Part of a small language model's weights.
Architecture: rotary positions, no biases in attention or MLP, tied embeddings.
Training: a variant of Muon for these matrices, 334M tokens, 10799 steps.
Each number is 128 + 24 x the weight over its row's rms, rounded and kept within 0 to 255. Layers, rows and columns count from 0. The size above them is the row's rms in percent of the matrix's.

# layer 11 MLP up, 320x256, rms 0.0467, rows 0-104, columns 192-255
size [101 102 100 105  96 105 107 103  98  98 102  96 107 104 102  97 101 112 107  98  95 105 104 105 101 104 109 102  97  98  97 105 102 101  98 104  93 102  96 100 105  98 103 100 102  94 105  96 102  90 103 100  95 101 104  98  93 102  98 106  99 105  99  92 101 105 105  95 113 107  99 102  97  93 104  96 103 106  94  97 102 101 105 108  95  96 101 108  90 100 109 103 102 100  93 103  96 101  97  97  90 105 102 100 104]
[[136 119 126 175 147  93  94 151 112 160 160 107 138 128 127 125 106 140  86 163 144 156 114 104  96 132 107 116 144 130 125  99 140 198 132 117 131  82 146 185  65 154 137 106 164 139 120 118 149 116 125  86 149 134 124 134 126  59 124 144 173 115 111 146]
 [133 109 161 110 210 124 129  96 170 132 124  93 164 108 108 126 128 143 152 136 132  82 137 138 142 126  57 160 125  92  94 159 122 140 113 190 145 138 128 131  46 161  99 138 137  78 152 131  88 121 107 144 122  88 133 149 138 116  97 139 113 154  97 163]
 [ 95  96  94  71 178 121 112 150 172 139 148 136 110 110 146 127 142 179 124 136 113 142 178 151 135 102 121 114 175 138 109 153 146 161  58 104 100 119 154  66 160 176 128 144 149 112 145 138 123 158  88 113 128  93 138 119 128 117 107 128 149 126 149 149]
 [147 102 133 107 147 128 120 123 130 115  82 114 100 149 109 139 139  93 118  96  94 157  79 160 150 115 160 128 123 151 138 139 132 125 162 127 156 117 127 119 177 119 123 146 133 146 104 149 116 114 155  64 111 141  62 122 131 146 139  71 119 106 148 146]
 [113 143 112 116 109 118 135 130 132 108 149 121  98 104 105 145 145 103 101 117 134 126 134 152 161 128 108 104 134 115 110 155  81 149 104 111 144 118 168 177 130 153 133 113 161 159  79 135  83 114 132 140  92 134 136  89 137  88 115 159 156 134  88 144]
 [ 95 135 131 115 166 121 129 117 201 132 117 142 155 140 109 136 106  62 139  90 112 133 122 136 144 124 128 117 132 120 103 157 101 139 144 111 167 102 154  85  88 192 133 138 144 142  91 114  79 158 119  99 128 124 142 179 134 124 114 139 124 126 119 114]
 [195 163 111 137  90  89 103 113 109 129 116 152 115 125 158 114  97  98 114 134 139 131  92 106  85 114 103 143 110 114 144  96 135 120 130 115 144 113  94 119  87 146 146 156  83 142 135 144 179 171 154 169 124  93 101 137 114 158  60 147 167 142 133 157]
 [164 126 117  97 145 108 159 128 116 123 168 140  98 108 130 109 184 129 160 142 152 125 108 136  87 145  90 143 109  98 131 112 102 144 107 147 141 114 141 146 153 139 118 124 120 179 125  82 110  65 132 142 137 174 129 131  50 114 104 120 104 123 109 152]
 [122  91 155  92 128 135 133 125 138 169 126 130 106 132 134 167 135  97 106 147 143 184 124 162 150 142 168  97 120 139  97 165 100 144  68 128 114 117 117 128 132 145 139  93 136 143 132 104 143  81 118 138 143 148 122 154 118 137 152  85 152 142 167 107]
 [122 130  69  90 135  84 114 161 131 144 125 101 133 117 145 151  88 131 147 105 117 143 141 114 129  94 114 135 121 144 114 116  97 111 146 123 117 136 131 137 130 126 136 105 136 121  88 139 131 140 130 121 164  95 104 141  63 127 193 113 147 171 112 122]
 [125 140 106 144 108 117 107  82 109  90 100 163 120 106 113 123 118 124  89 167 100 134 132 143 141 128 123 139 131 135 155 160 127  98 107 126 119  95 172 139 121 181  94 124 107 146 174 103 109  95  95 129 107 119 119 110 172 152 122 102 148 111 118 119]
 [151 147 130 132 141 106 154 140 158  85 122  76 138 109 138 158 113 108 102 132 137 124 132 161 134 126 103 129 128 130 135 122 155 140 133 114 123 137 129 139 122  99 115 109 111 132 159 161 117 164 102 118 145 130 171 150 115 111 163 114 128 124 132 112]
 [129 140 123 123 159 135 115 169 145  88 166 112 186 138 118 121 121 119 121 161  92 119 157 130 127 145 136 161  73 152 138 142 116 136 174 139  94 157 127 138  96 120 102 116 143  89 116  90  99  89 140  92 147 118 127 200 145 142 107 124 144 132 136 148]
 [113  91 126 143 117 116 141  91 126 149 141 116  99 145 108 130 160 193 122 138 153 131 131 139 105 115 142  90 162 140 149 145 172 114 116 117 101 120 104 159 109 123 115 138 162 130 129 150 116 110 102 112 134 129 155  78 164 158 104 140 171 121 128 140]
 [164 119 146 109 148 171 106 158 143 101 123 105 154 155 105 141 147 119 155 132 135 122 108 118 156 141  91 141 115 116 143 125 137  81 119 131 117 158 139  86 114 141 100 150 128 154 153 116 148 118 103 144 126 142 107 134 145 120 134 164  96 138  89 157]
 [ 82 147 154 122 105  81 147 133 114 139 127 135 149 119 114 109 119 127 121 137 152 132 128 163 151  89 115 143 142 143  89 123 131 155 119 156  91 105 120 172 151 109 111  98 163 126 141  93 152 126 142 122 132 139 134  95  89 122 138 159 151 131 109  81]
 [151 146 107 144 136 105 181 125  95 160 179 140 117  85 112 126 126 122 128 117 158 126 128  82 148 163 140  85 127 124 171 108 159 103 152 111 154 181 107 123 151 151 113 126  89 134  95 171 134 131 200 122 132 106 143 100 136  83  96 123 136 103 108 128]
 [149 121 117 116 155 100 144 154 126 177 175  94 106 109 130 156 119 121 122 150 144 142 128 128 134 102 109 120  93 156 150 142 128 111  91 126 110 141 149 115 127  99 139 127 118 112 152 115 139 130 150 107 121 117  71 120 148 123 116 117 220 123 138  92]
 [114  77 146 122 125 131 124 110 114 127 175 131 144 155 122 123 158 128 119  90 111 160 101 121 142 141 133 129 116 127 110 121 156 127 131 157 198 131 128 116 148 112 105 104 109 156 118 120  94 159  85 137 118 105 158 184 139 133 174 112 140 111 104 114]
 [ 87 168 109 153 143 135  98 111 107 120 109 127  94 143 109 124 136 132 174 119 124  76  89  90 108 130 148 143 137 177 123  87 113 143 144 105 166 139 160 134 170 130 140 137 147 120 104 152 150 148 129 152 123 115 119 132 153 120 125  90 136  64 119  90]
 [154  96 129  98 114 118 145  91 117 125 109 143 105 161 140 110 138  92 134 168 189 116  67 126 107 147 171 134 116  90 117 117  99 120 102 128 125 108 119 135 112 176 109 164 142 156 114 128 148 147 108 115 111 138 110 140 161 146 110 103  90 133  80 107]
 [112 152 109 112 101 142 108 147 157 150 166 147 137 123 103  89 128 107  78 120 154 161 105 141 101 168 124 156  97 166 141 165 160 137 149 143 147 133  99 175  99  95 117 108 110 149 146 145 137 154 126 141 162 123 164 162 120 136  98 147 114 129 144  70]
 [132 114 156 174 107 140 132 149 109 155 137 134 139 142 168 116 128 101 136 124 126 141 118 136 149 144 150 122  90 158 123 158 161 165 138 100 172 138 134 134 125 167 158 178 133 151 155 114  84 126 123 106  98  89 110  96  92 135 147 144 110 125 132 127]
 [134  98 156 118 138 123  88 151 108 107 106 109 104  82 176 140 159 127 148 116 147 150 141 147 125 122 161 128 107 121 156 123 140 107 132  93 122 112 120 122 147 157 196  89 172 140 143 158 141 117  97 144 112 143  91 120 121 122 136  88  81 151  92 135]
 [109 138 135 129 111 110  75 199 117 139  75 129 136  93 130 160 124 120 102  90 119 126 162  92 147 141 101 115 124 109  88 127 116 106 168 164 116 124 165 121 104 111 112 130 149 127 112 147 115 125 164  90 143 118 102  85 123 147 126 142 129 107 119 129]
 [138 141 103 120 131 150 167  91  74 123 169  68 117 159 134 122 156 176 118 115 143 153  94 154 135  88 135 118 126 124 133 142  79 126 114 123 129 118 141 132 128 155 138  86 140 102 182 164 163 140  91 134 162 134 111 155 128 144 103 117 160 143  64 150]
 [154 126  68 137 125 143 161 124 120 131  97 120  96 106 142 117 116 160 124 139 115 114 128 101 116 121 127 150 158 156 138 174 114 127 147 108 145 143 144 108 106 105 167 154 143 137  98 142 159 109 100 114 162 156 175 112 128 142  53 117 124 131 141  86]
 [130 118 133 124 125  96 145 109 128 134 140 120 177 103 132 121  99 114  93 130 124 107  97 128 107 122 130 127  99 131  66 142 126 119 126 130 126  92 129 137 145 145 148 117 166 105 154 160 157 133  99  87 177 119 140 121 122  89 110 101 115 162 113 140]
 [136 132 133 148 113 160 157  97 115 111 105 108 159  99 144 110  97  92 122 180 161 122 203  95 130 150 105 126 163 109 137 131 155  79 152 136  74 101 132 112 137 146 108  99 119 116 145 119 141 113 115 127 166  98 129 126 146 140 141  87 119 149 116 141]
 [101 113 113 170 145 117 140 115 101  73 111 123 122 183 141 117 141 125 127 140 149 112 139 121  96 101 105  83 122 155 110 146 112 165 121 182 125 103 132 136 168 121 172 151 162  95 140 112 110 135 156 128 162 124 146 127 120 129 152 138  81 149 136 165]
 [117 124 112 119 106 142 133 160 104  89  96 136 123 113 133 133  97 141 129 170  72 133 139 148 133 131 128 115 160 106 124 113 118 113 153 116  97 116 179 114 109 154 111  98 154 157 105 159 166 176 110 126 122  72 103 140 173 137 101 145 152 126 105 140]
 [119 105  98 114 154 140 137 135 137 127 113 105 141 107 111 118 129 107 131 111 123 148 110 118 104 162 106 132 139  84 105 110 149 133  93 131  99 150 106 155 130 156 151 106 146 145 130 137 131 121 144 119 127  98  98 116 147 157 131 138 142 128 144  98]
 [ 63 125  97  96 137 122  98 103 126 131 123 143 145 127 143 128 157  81 120 142 130 173 149 146 157 157 148 115  83 119 169 154 118 136  86 132 153  97 137  97 130 150 158 154  92 134 153 110 112 119 113 112 127 142 191 162 149 160 105  99 139 163 144 107]
 [129 170 147 141  89 151  65  91 120 123 167 149 166 109 119 154 150 135 160 102 115  87 112 130 133 141  84 162 139 135 130 144  57 117 101 130 113 120 133 137 114 132 159 174 133 165 152 121 132  87 124 121  71 155 106 155 126 156 125 125 107  94  97 125]
 [154 145 143 124 118 120 146  93  91 152  96 120 121 158 101 117 138 165 112 148 154 121 140 122 141 119 116 139 123 136  87 142 135  99 108 145  90 163 135 117 123 167 150 106 143 148 119  79 147 158 113 137 118 113 135 133 121 128 152 179 118  97  96 112]
 [129 117 123 118 112 159 142  92 113 136 125 146 135 106 107  83 116 152 132 131 136 143 106 115 129 126 150 149 149 122  86 150 175 136 150 123  97 109 118 123 116 146 143 129 144 107 112 174 174 112 116 129 162  92 113 133 159 141 116 121 108 148 129 140]
 [186 140 131 135  72 113 144 121  91 135 118 138 159 139 115 142  77 179  84 143 114 148 133 150 113 134 126  82 152 114  87 109 153 116 127  72 104 123 191 164 124  90  90 128 118 126 172 155 162 102 150 105 110 138 127 132 128 148 115 110 143 115 119 161]
 [105 138 147 110 136 123 166 120 114 128 114 109 121 134 138 149 190 201 140  95 107 130 122 114 117 149 133 150 168 145 124 149 108 126 115  82 156 120 136 128 117 122 103 105 110 155 102 102 110 138 127  99 100 129 103  97 117 111 119 129 125 133 143 123]
 [148  97 156 165  97 103 108 138 122 108 111  96 117 124 111 116 120 119 106 116 142 127  97 103 115 144 150 107 129 122  90 124 176  95 100 152 130 117  95 156 111 159  94 130 108 162 108 155 134 140 140 117 109 113 170  83 138 142 185 130 148 128 145  94]
 [105 110 141 114 171 118  75 134 128 147 118 119 189 153 116 148 123  89 132  78 150 169 116 114 152 118 149  90 104 131  74 158 157 113 138 166 131 127 111 108 107 121 117 110 143 148 129  94 132  79 107 116  89 142 109 100 127 128 122  84 118 168 119 131]
 [139 107 141 123 103 142 134  88  45 117 138  71 139 137  86 135 172 134 129 147 144 149 119 126  90 136 128 164 160  93 135 172 116 148 147 129 177 127 147 116 142 116 121 127  95  92 148 155 117 171 155 128 141  95 132 111 151  71 122 100 152  69 149  94]
 [100 131 149 122 110 163 107 151 103 103 172 152 161 116 108 130 112 162 101 164 124 115 128 159 121 103 140  83 129 127 132 126 166 148 154 144 114 139 115 165 123 109 146 107 124 105 133 111 205 145  99 102 121 148 143 109 100 174 179 136  93  87 152 128]
 [173 103 117 109 143  94 128 105  73 126 123 131 143 142 136 120 118 147  86 114  91  81 109 154 137 116 138 163 150 102 133 144 100 136 112 128 135 129 151 116 127 137 131 141 117 168 133 166 112 137 158 139 133 151 157 174 100 189 118  86 124 136 134 183]
 [152 115 139 152 130 154 159 108 155  87 128 131 133 133 120 148 151 150 124 122 144 134 141 111 136 116 143 144 123 135 159 114 126 117 127 174 118 136 159 145 160 129 108  81 134 104 117 111 139 126 120 119 101 149 116 162  83 126 177  89 114 126 169 127]
 [125 100 154 142 137 161 120 107 146 109 135 150 140  89 158 123  74 106 142 133 137 137 151 106  87 161 135 156 139 152 152  92 105  84 156 107 142 149 162 167 106 150 145 143 108 136 131 138 123 116  92 135 134 121  87 100 168 163 117 131 159 101 161 133]
 [131  99 138 129 150 126  89 156 140 123 149 179 128 152 118 142  95 155  92 143 150 156 133 162 143 117 122 129  88 134 123 132 115  88 117  99 137 107 138 103 157 167 127 111  62 128 113 138 125 145 148  95 158 130 138 111 143 160 127 167 135 136 123 152]
 [124 119 183 164 140 105 126  95 164 152 112 118 128 120 146 116 110 100 123 112  86 150  92 147 132  55 143 135 116 141 118 149 163 142 144 131 171 168 126 143 108 148 117 117  97 114 102 131 123 100  70 107  75 140 110 137 151 124 126 192 146 114 133 114]
 [131 150 105 114 166  76 158 157 131  80 114 136 102 122 107 109 121 143 129 134 142 139 111 127 151 124 129 111 123 126 134 142 144 116 100 139 150 146 156 113 132 142 116 155 122 101 111 151 137 143 142 142 115 148  77 107 144 145 124 140 143  84 102 122]
 [106 106 132 111 110 140 157 155 110 135 102 154 103 128 136 118 160 124 138 103 106 148 125  92 157 167 126 166 122 119 146 116  84 133 145 143 172  89 126 113 169 139 154 126 136 126 132 176 119 123 108 138  98 110  76 104 137 141 114 125 125 134 126 163]
 [123 108 104 148 189 112 139 142 164 116 157 116 142  94 138 128 102 143 151 130 118 141 138 146 142 150 142 144 118 153 155 139 135 177 110 108 137  96 125  95  85 133 130 182 101 137 115  93  86 121 154 152 107 142 121 103 119 133 204 111 151 137 169 125]
 [ 65 138 147 110 135 136  78 136 110 147 163 126 131 123 102 163 123  96 139 126 127 132 177 135 101 154 137 113 120 110 150 144  95 175 126 116 104 127 155 127 126 157 167 109 134 112 153  82 138 170 148 142 110 105 116 147 134 113 108 143 112 121 100 121]
 [ 68 132 151 101 169 155 137 143  82 156 136  99 108  90 176 150 103 136 146 105 128 139 125 155 163 139 107 167  72 133 156 124  92 113  98 137 114 147 133 140 105 146 133 134  91  78  83 111 142 106 100  88 117 190 118 134  93 163 141 115 112 108 130 153]
 [111 138 134 115 136 140 120 117 113 117 178 159 154 131 184 119 121  92 129 142 147 138 103 109 136 146 131 137 141 151 134 116 159  88 143 154 123 123 135 120 134 161  82 150 115 112 139 122 135 132 130 108  90 154 186 119 113 108 147  97 128 130 108 125]
 [131 107 180 162 129  90 115 117 153  99 139 132 167 111 131 114  80 101 166 163 132 117 149 163 142 147 165 110 143  77  99 146 139 142  81 154 118 118 149 102 147 119 137 144 144  85 138 135 142 147 159 153 178 105 147 133 104 108 120 126 127  94 160 120]
 [125 162  81 142 157 145  86 154 112 141 145 134  92 140  98 147  97 150  91 157 156  96 135 116 175 118 126 114 126 103 105 123 107 129  96  88 152 148 141 129 101 134 139 129 144  88 166  91 111 165 147 139 175 103  81 146 107 128 170  88 131 152 161 168]
 [144 151 113 124 130 170 157  77 121 108 114 117 102 129 132 171 149 114 123 101 123  98  97  99 171 148 116  93 112  84 104 129 136 129 143 153 129 136 131 152 127 148 105 154 115 134 118 112 107 107 125 176 125 125 101 128 162  68  98  97 122 148 128 127]
 [155 128  95 124 128 120 182 137 100 131 148 145 153  77 109 151  94 128 132 133  90 146 146  73 153 111 113 134 138 112 109 115 101 122 117  91 136  82 130 114 176 142 148 142 151 139  75 116 111 152 129 149  97 123 143 167 140 168 156 148 184 104  91 147]
 [119 163  72 116 189 113 138 121 135  82 118  81  74 139 134 120 129  79 133 123 135 128 153 131  99 108 106  77 123 148 149 167 155 140 158 106 144 100 121 142 158 110 136 166 134 143 134 117 141 136 156 138 107 146 154 139 146 163 137  88 126 193 128 163]
 [150 108  80 179  64 150  96 129 108 154 156  74 116 147 103 148 102 113 146 157 106  90 131 120 126 165 146 116 111 148 132 134 118 140  73 151 126 101 117 123 108 146 145 116 121 193 111 152 146 112 127 114 127 119 119  97 146 113 136 146 127 123 132  94]
 [108 122 153 152 145 160 110 124  83 143 123 123 159 156 110 116 111 109 128 104 119 110 129 150 160 136 180 132 104 148 136 129  99 104 124 126 143  95  98 174 111 130 146  83 113 161  93 160 154 118 117 147 113 116  90 146 141 117  79 153 181  84 132 112]
 [ 96  89  95  91 169 119  95 117 117  98  76 159 137 110 138 142  95 107  79 131 129 175 140 120 135  95  89 126 168 141  94  95 152 105 108 112 144 152 150 120 134 111 120 162 177  88 138 141 145 111 123  98 135 111  82  73 184  98 121 145 146 143 159 134]
 [124  91  95 162  78 146 180 131 135 146 167 113 131 142 107  99 133 129 116 110 136 142 120  98 103 109  91 124 129 147 100 153 158 130  86 119 144  96 124 133 117 132 174  83 147 124 106 142 115 139 119 127 106 135 108 127  83  76 112 151 121 150  84 163]
 [101 148 144 114 106 128 120 155 141  99 142 141 152 155 122  97 101 122 134 136 137 122 151  92 110 200 139 130 107 120 118  99 149 130 134 115 135 182 131 125 116 161 162 121 140 127 132 151 101 112 136 149 107 143 124 109 113 145 127 135 129 125 112 118]
 [ 91 113 103  85 181 136 134 167 106 135 143 123 128 163 125 118 114 165 187  98  79 177 122 143 136 123 119 126 172 177 145 142 133 149 124 148 122 134  96 127 100 128 140 111 125 103 133 116 110 113 138 153 143 115 114 137 129 107 115 127 126  96 138 132]
 [129  85 133 126 144 133 131  96 136 129 141 105 153 117 177 105 131  93 143 144  79 210 150  70  99  84 116 135 106 114 154 120 136 102 155 129 101  97 100 169 115  94 121 159 154 153 158 171 112 171 123 119 150 155 169 147 133  81 157 127 147 103  83 123]
 [ 96 102 151 122 141 148 142 120 114 138 140 141 134 101 113  94 176 124 140 108 123 124 126 103 133 150 110 107 117 157 126 150 118  91 145 147 130  98 135 139 108 137  91 185 123 127 106 102 125  78 145 120 133 122 151 109 141  90 142 114 130 115 154 104]
 [145  96 113 118 113 122  90 119 160 146 151  83 109 120 101 153 131 126 160 117  96 153 134 133 137 148 141 117 122 117 158  87 125 118 121  66 146 141 130  92 153 122 170 165 134 126 137 126 110 109 118 137 129 122  98  77 121  97 154 148  65 167 137 143]
 [156 150 122 115 129 128 126 120  73 142 136 148 143  70 165 135 107 107 135 134 134 116 113 141 107 144 105 128 162 115 114 157 152 134  94 109 119 133 136 159 193 120 132 123 147 147 129 143 106 123  97  88 126 161 115  72 137 123 119 129 111 158  94 141]
 [114 110  88 144 204 160 108 100 132 139 122 157 119  94 131 181 113 142  96 119 130 114 131 105 142 126 137 151 153 141 132 146 141 116 115 116 129 163 126 115 124 124 123 121 143 125 101 144 124 122 145 138 115 140 106 120 134 155 148 123 109 106  90 102]
 [111 155 151 141 121 112 108 150 126 121 117 106 111 129 137 139  99 133 155 134  72 146  99 133  83 128 102 154 163 108 120 154 119 101 157 148 125 129 134 178 105 113 123 114 122 157 140 172 151 128 121 101 171 152 147 130 111 161 132 150 125 150 106 129]
 [ 80 142 136 149 135 170 115 107 122 160 117 129 169 179  68 141  95 114  99 149 122 119 162 125 162 137 108 146 177 141 138 126 146 149 124 172 153 165 141 117 127 116 117 122  95 169 119 147 103 166  84 128 153 117  94 157 108 137 127 129 113  73 122 129]
 [100 174 139 165 120 121 151 155  99 133 110 114 159 137 122 120 111 121 129 118 167 105 122 141 161 130 154 130 109 132 124 135 171 169 115 123  98  68 122 103 142  87 127 124 139 134 102  96 116 117 141  96 140 128 111 105 120 133 181 140 137 133 143  55]
 [135 118 156 119 175 114 134 170 142 113 135 111 145 144  68 103 135 114 172  93 113 151  90 132  93 140 129 132  94  98 129 124 100 125 130 138 129 140 170 151 175 110 115  84 158 145 124 138  85 126 141 132 139 129 106 121 132  98 142 128 108 143 158  82]
 [131 157 124 137 175  85 109 143 136 131  80  93 133  73 110 150 124  90 127 135 108 167 120 148 123 187  89 157 117 156 133 143 124 132 113 125 131 106 145  96 111 128 169 118 100 127 115 138 122 152 129  98 110 133 132 133  79 130 155 155 101 185 123 130]
 [121  94 166  82 142 169 131 113  64 137 155 126  86 124 141 128 151  81 130 148 154 156 149  93 120 126 154 140 160 149 142 183 143 114 148 142 101 117 104 108 118 140 105 103 177 111 136 145 117 147 122 136 161 126 134 123 121 129 160  99 121 114 126 126]
 [120 111 103 167 138 149 125 109 121 144 117 127 116 105 116 166 105 144 146  95 109 148 129 154  94 111 122 109 141  91  89 177 140 130 141 121 121 100 136 127  95 107 141 113 121 135 120 103 137 110 108 146  92 134 127 142 147 115 124 157 142 128 143 149]
 [107 132 112  95 127 157 163 134 126 157 123 106  96 146  95 113 134 116 134 127 146 122 113  89 126 121 138 152 139 133 100 166 141 172  97 121 151 109 121 139 154 144  80 124 161  48 103 105 106 124  85 115 151 126 111 115 130 109  97 139 122 145 139 156]
 [110 138 109 108  84 109 143 143 170 168 143 128  83 151 180 124  99 178 130 139 106 163 132 128 138 124  71 123 115 153 177 172 146 131 123 134  94 143 149 123 152 118 102 145 122  96 143 133 149 125 170 124 131 114 127 162 110 125 138  98 119 109 105 109]
 [ 97 154 153 143 138 110 125 187 159 128 136 140  96 141 119 137  94 135 112 100 143 107  90 116  99 114 147 119 121 106 105 101 132 139 150 142 141 119 135 147 148 157 126  81 157 152 103  82  98 112 146  91 141 130 133 150  87 122 106 149 136 113 151  97]
 [111 125 160 141 161 155 132 183 135 145 130 128 125  95 149 122 119 145 145 107 123 163 147 113 119 111 149 133 119 139  97 126 167 149 180 172 119 169 124 110  80 135 137 112 152 138 120 105 118 156 118 109 182 126 121 110  92 147 118 175  83 132 165  95]
 [209  99 119 112 115 166 170 159 145 142 114 121 169 140 166 100 112 159 115 146 153 168 107  86 131 107 104 155 129 106  93 160 148 149 117 168 124 128 176 152  82 114 143 116 141 169 111 134 122 135 135 124 105 102 130  97 156 113 106 138 124 132 110 124]
 [130  83  96 126  85 142 135  91 107 126 118 169 139 130 148 106 174 152 186 141 134 138 185 108 143  95 124 157 103 144 118 153 130 117 140 115 148 112 107 133 144 179 128 124 147  80 103 111 189 156 105 163 133 126 155 148 133 169 128 121 127 145 146 133]
 [144 150 139 149 120 104 163 110 114 153  96  94 168  87 142  78 136 146 142 104 143 113 139  89 155 138 146 126 110 133 128 104 110  98 129 150 146 156 110 156 129 131 109 132 143 121 130 125 132 101 131 117 158 141 115 148 104 130 167  96 111 156 146 122]
 [116 120  96 133 127 154 123 159 111 124 164 148 134 118 111 129 136 181 113  53 133 143 124 127 107 113 137 153 109 141 134  98 100  74 128  77 137 135 123 108 130 189 154 159  97  87 111 132 154  81 138 157 123 128 118 108 151 135 160 101  60 126  90 129]
 [124 177 110 104 126 118 153 130 117 145  73 138 151 136 150 108 126 125 146 140 117  95 111 116 130 154 114 161 108 148  78 130 121 192  86 119  90 146 139 141 112 132 134 150 110 141 133 103 128 162 108 112 127 102 163 136 157 136 126 108 164 135 132 151]
 [137 128 119 163 111 141 121 142 128 169 130 165 160 143 160 116 127 112 162  79 174 127  90 138 113 118 107  98  83 177 128 120 130 152 104 176 120  94  60  92 143 135  94 114 144 129 151 173 143 154 121 164 149 175  86 107 123  89  97  93  94 149 128  94]
 [159  90 137 136 127 106 102 124 122 135  99 148 126 168 143 142 120 116 146 169 164 132  97 157  98 146 170 131 128 161 131 100 130 135 146 127  82 157 180 103 110 122 115 126 125 166  80 161 153 141 139 140 114 129  98 153 150  82 172  97 144 139 161 101]
 [121 100  91 111 112 137 117 156 102 137 171 167 146  90 133 195 103 105 128 132 147 147 149 112 100  89 141 144 139 113 131 144 142 125 167 113 136 105 161 111 143 114 106  97 124  86 142 139 147 119 135 131 124 143 113 147 150  90 131 116 179 116 149 141]
 [ 92 107 117 161 146 145 138 145 114 170  95 120 122 150 133 125 149 124 170 129 126 109 119 129 156  95 119 106 147 160 109 124 112 144 123 103 150 127 186 126 119 178 115 140 120 176 130 142 148 156 131 126 140 135 152 130 116 133 143  50 119 141 122 120]
 [150 149 152 105 126 131 106 135 127 154 117 129 121 125  85 130 102 123 126 129 107 105 115 113 138 112 138 129 146 128 114 129  69 133 141 139 137 119 153 147 162 114 129 160 164 140 158 146 142 139 138 137  84 139  99 130  45 112 106 159  93 178 113 154]
 [ 72 101 136 116 117 151 141  78 103 101  86  94 157 100 135 126 137 130 120 123  98 125 127 125 112 143 127 136  94  95 148 114 142  92 142 115 124 136  74 141 108 136  99 121 147 124  98 120  95 150 137 131 154 192 134 129  92 125 169 143 105 147 142 108]
 [117 136 108 130 138 132 132 152 134 119 177 135 140 102 131 122 122 127 118 118 118 132 132 119 145 131 115 124 122 157  85 147 184 117 115 105 142 166 127 139 124  90 143 148 159 130 131 141 176 134 156  90 100 120 181 119 112 132 123  90 104  99 114 123]
 [147 164 125 156 170  87 101 159 134  95 153 158 158 128 189 176 115 137 147  95 119 117 117 161 162 174 138 114 146 115 119  96 122 143 156 126 119 150 130 147 130 107 136 123 112 111 139 149 127 157 145 106 161 138 146 169 120 127 119 122 159  83 110 140]
 [146 162 143 150 107 127 142 119  81 178 155 156  87 121 142 185 143 164 138 103 153 124 121  85 129 126 148 155 152 100 180 102 131 111 133 169  98 118 152 121 118 110 157 132 133 128 112  94 107  90 160 120 136 150 127 158 121 123 160  87 142 113 116 165]
 [103  92 110 145 104 179 137 123 147 149 139 152 160 144 140 111 140  99 100 137  90 141 113 139 132 130 119 136 119 129 128 142  98 154 129 103 118  96 122 133 132  91 141 103 145 103 172 131 116 162 123 122  70 125 113 131 126 130 139 105 150 117 169 146]
 [150  69 156 114 112 129 152  90 149  82 121 129 114 120 132 160 120 120 134  86 128 131 143 164  82 124 144 100 156 114 128  92 149  98 127 138 172  61 120 140 155 122 138 118 105 136  93 116  81 103 115  67 159 149  91 135 118 130 136  90 158 131 131 129]
 [159 181 138 135 138  48 139 180 124 130 116  78 169 136 143 172 120 145 124 138 124 100 109 125 109 101  95 126 134 163 118 126 145 123 101 126 150  81 141 160  97 129 129  93 110 145 146 123 152 160 128 166 148  83 108 126 122 149  85 124 151  96 122 144]
 [101 143 123 168  82 132  54 118 146 107 165 104 132 148 135 108 136 120  92 107 151 107 121 129 121 136 130  92 144 180 150 142 121 148 145 121 144 113  99 171 135 130 121 120 145 154 137 115 108 181 183 151 135 159 128 127 139 136 105 115 122  94 131 124]
 [155 148 113 132 112 142 115 120 110 106 156 138 158  96 141 141 148 126 168 119 162 140  67 116 142  67 137 166 112 130 113 145  81 178 151 131 108 125 157 143  74  89 100 126 126 140 139 124  97 136 159 110 136  91 171 148 119 112  85 161  94 130 143 128]
 [128 127 139 150 145 158 150 151 173 139  83 118 107 167 117 111 108 112  72 121 118 157 150 167  77 114 110 162 103 132 138  75 121 131 109 103 153 125 163 131 109 145 146 148 126 101 159 121 124  96 133 107 120 104 135 130 137 117 110 105 117 136 145 102]
 [129 138 141 101 122 141 151 127 119 137 140 153 101 124 174 104 119 132 127 133 107 127 135 136 124 108 156 138 119 112 189 132  89 129 153 107 154 111 180 144 118 126 141 122 141 102 101 136 160 176 113 144 142 116 134 156 109 148 116 171  95 149 117 151]
 [136 157  99 161  74 130 138 121 136 166 146 126 141 180 115 140  96 100  85 111 161 161 147 160 108 163 165 136 139 127 120 118 139 110  79 141 104 143 171 109 132 129 132 134 111 162 108 100 154 133 101 128 159 103 142 107 166 135 140 143 108 141  75 160]
 [105 135 108 176 101 145 132 130 106 100 126 115 140 155 105 168 115 144 128 153 112 122 121 117 115 139 131 136 121 117 122 120 114 124 148 142 100 114 140 112 173  63 140 170 114 103  93 121 109 189 137  70 144 107 144  74 168 125  87 122 110 146 142 146]
 [125 114 156 131 129 108 173 129 135 150 156 179 149 143 152 122 111  92 116 142 125 144 168 178 151 121 159 103 112 163 118 111 182  99 132 117  78  86 134 136 134 147 110 103 132 135 129 120 146 118 125 112 155 106 105 134  69 173  86 140 155 121 115 125]
 [142 163 109 122 167 105 100 140 134 118 102  98 166 133 108 147 159 136 170 127 132 137 118 153 146 140 121 102 178 128 105 111 116 180 140 129 129 128 116 120 113 120 134 105 136 127 113 120 110 154 154  98 119 126 156 136 129 109 162 132 116  97 154 136]]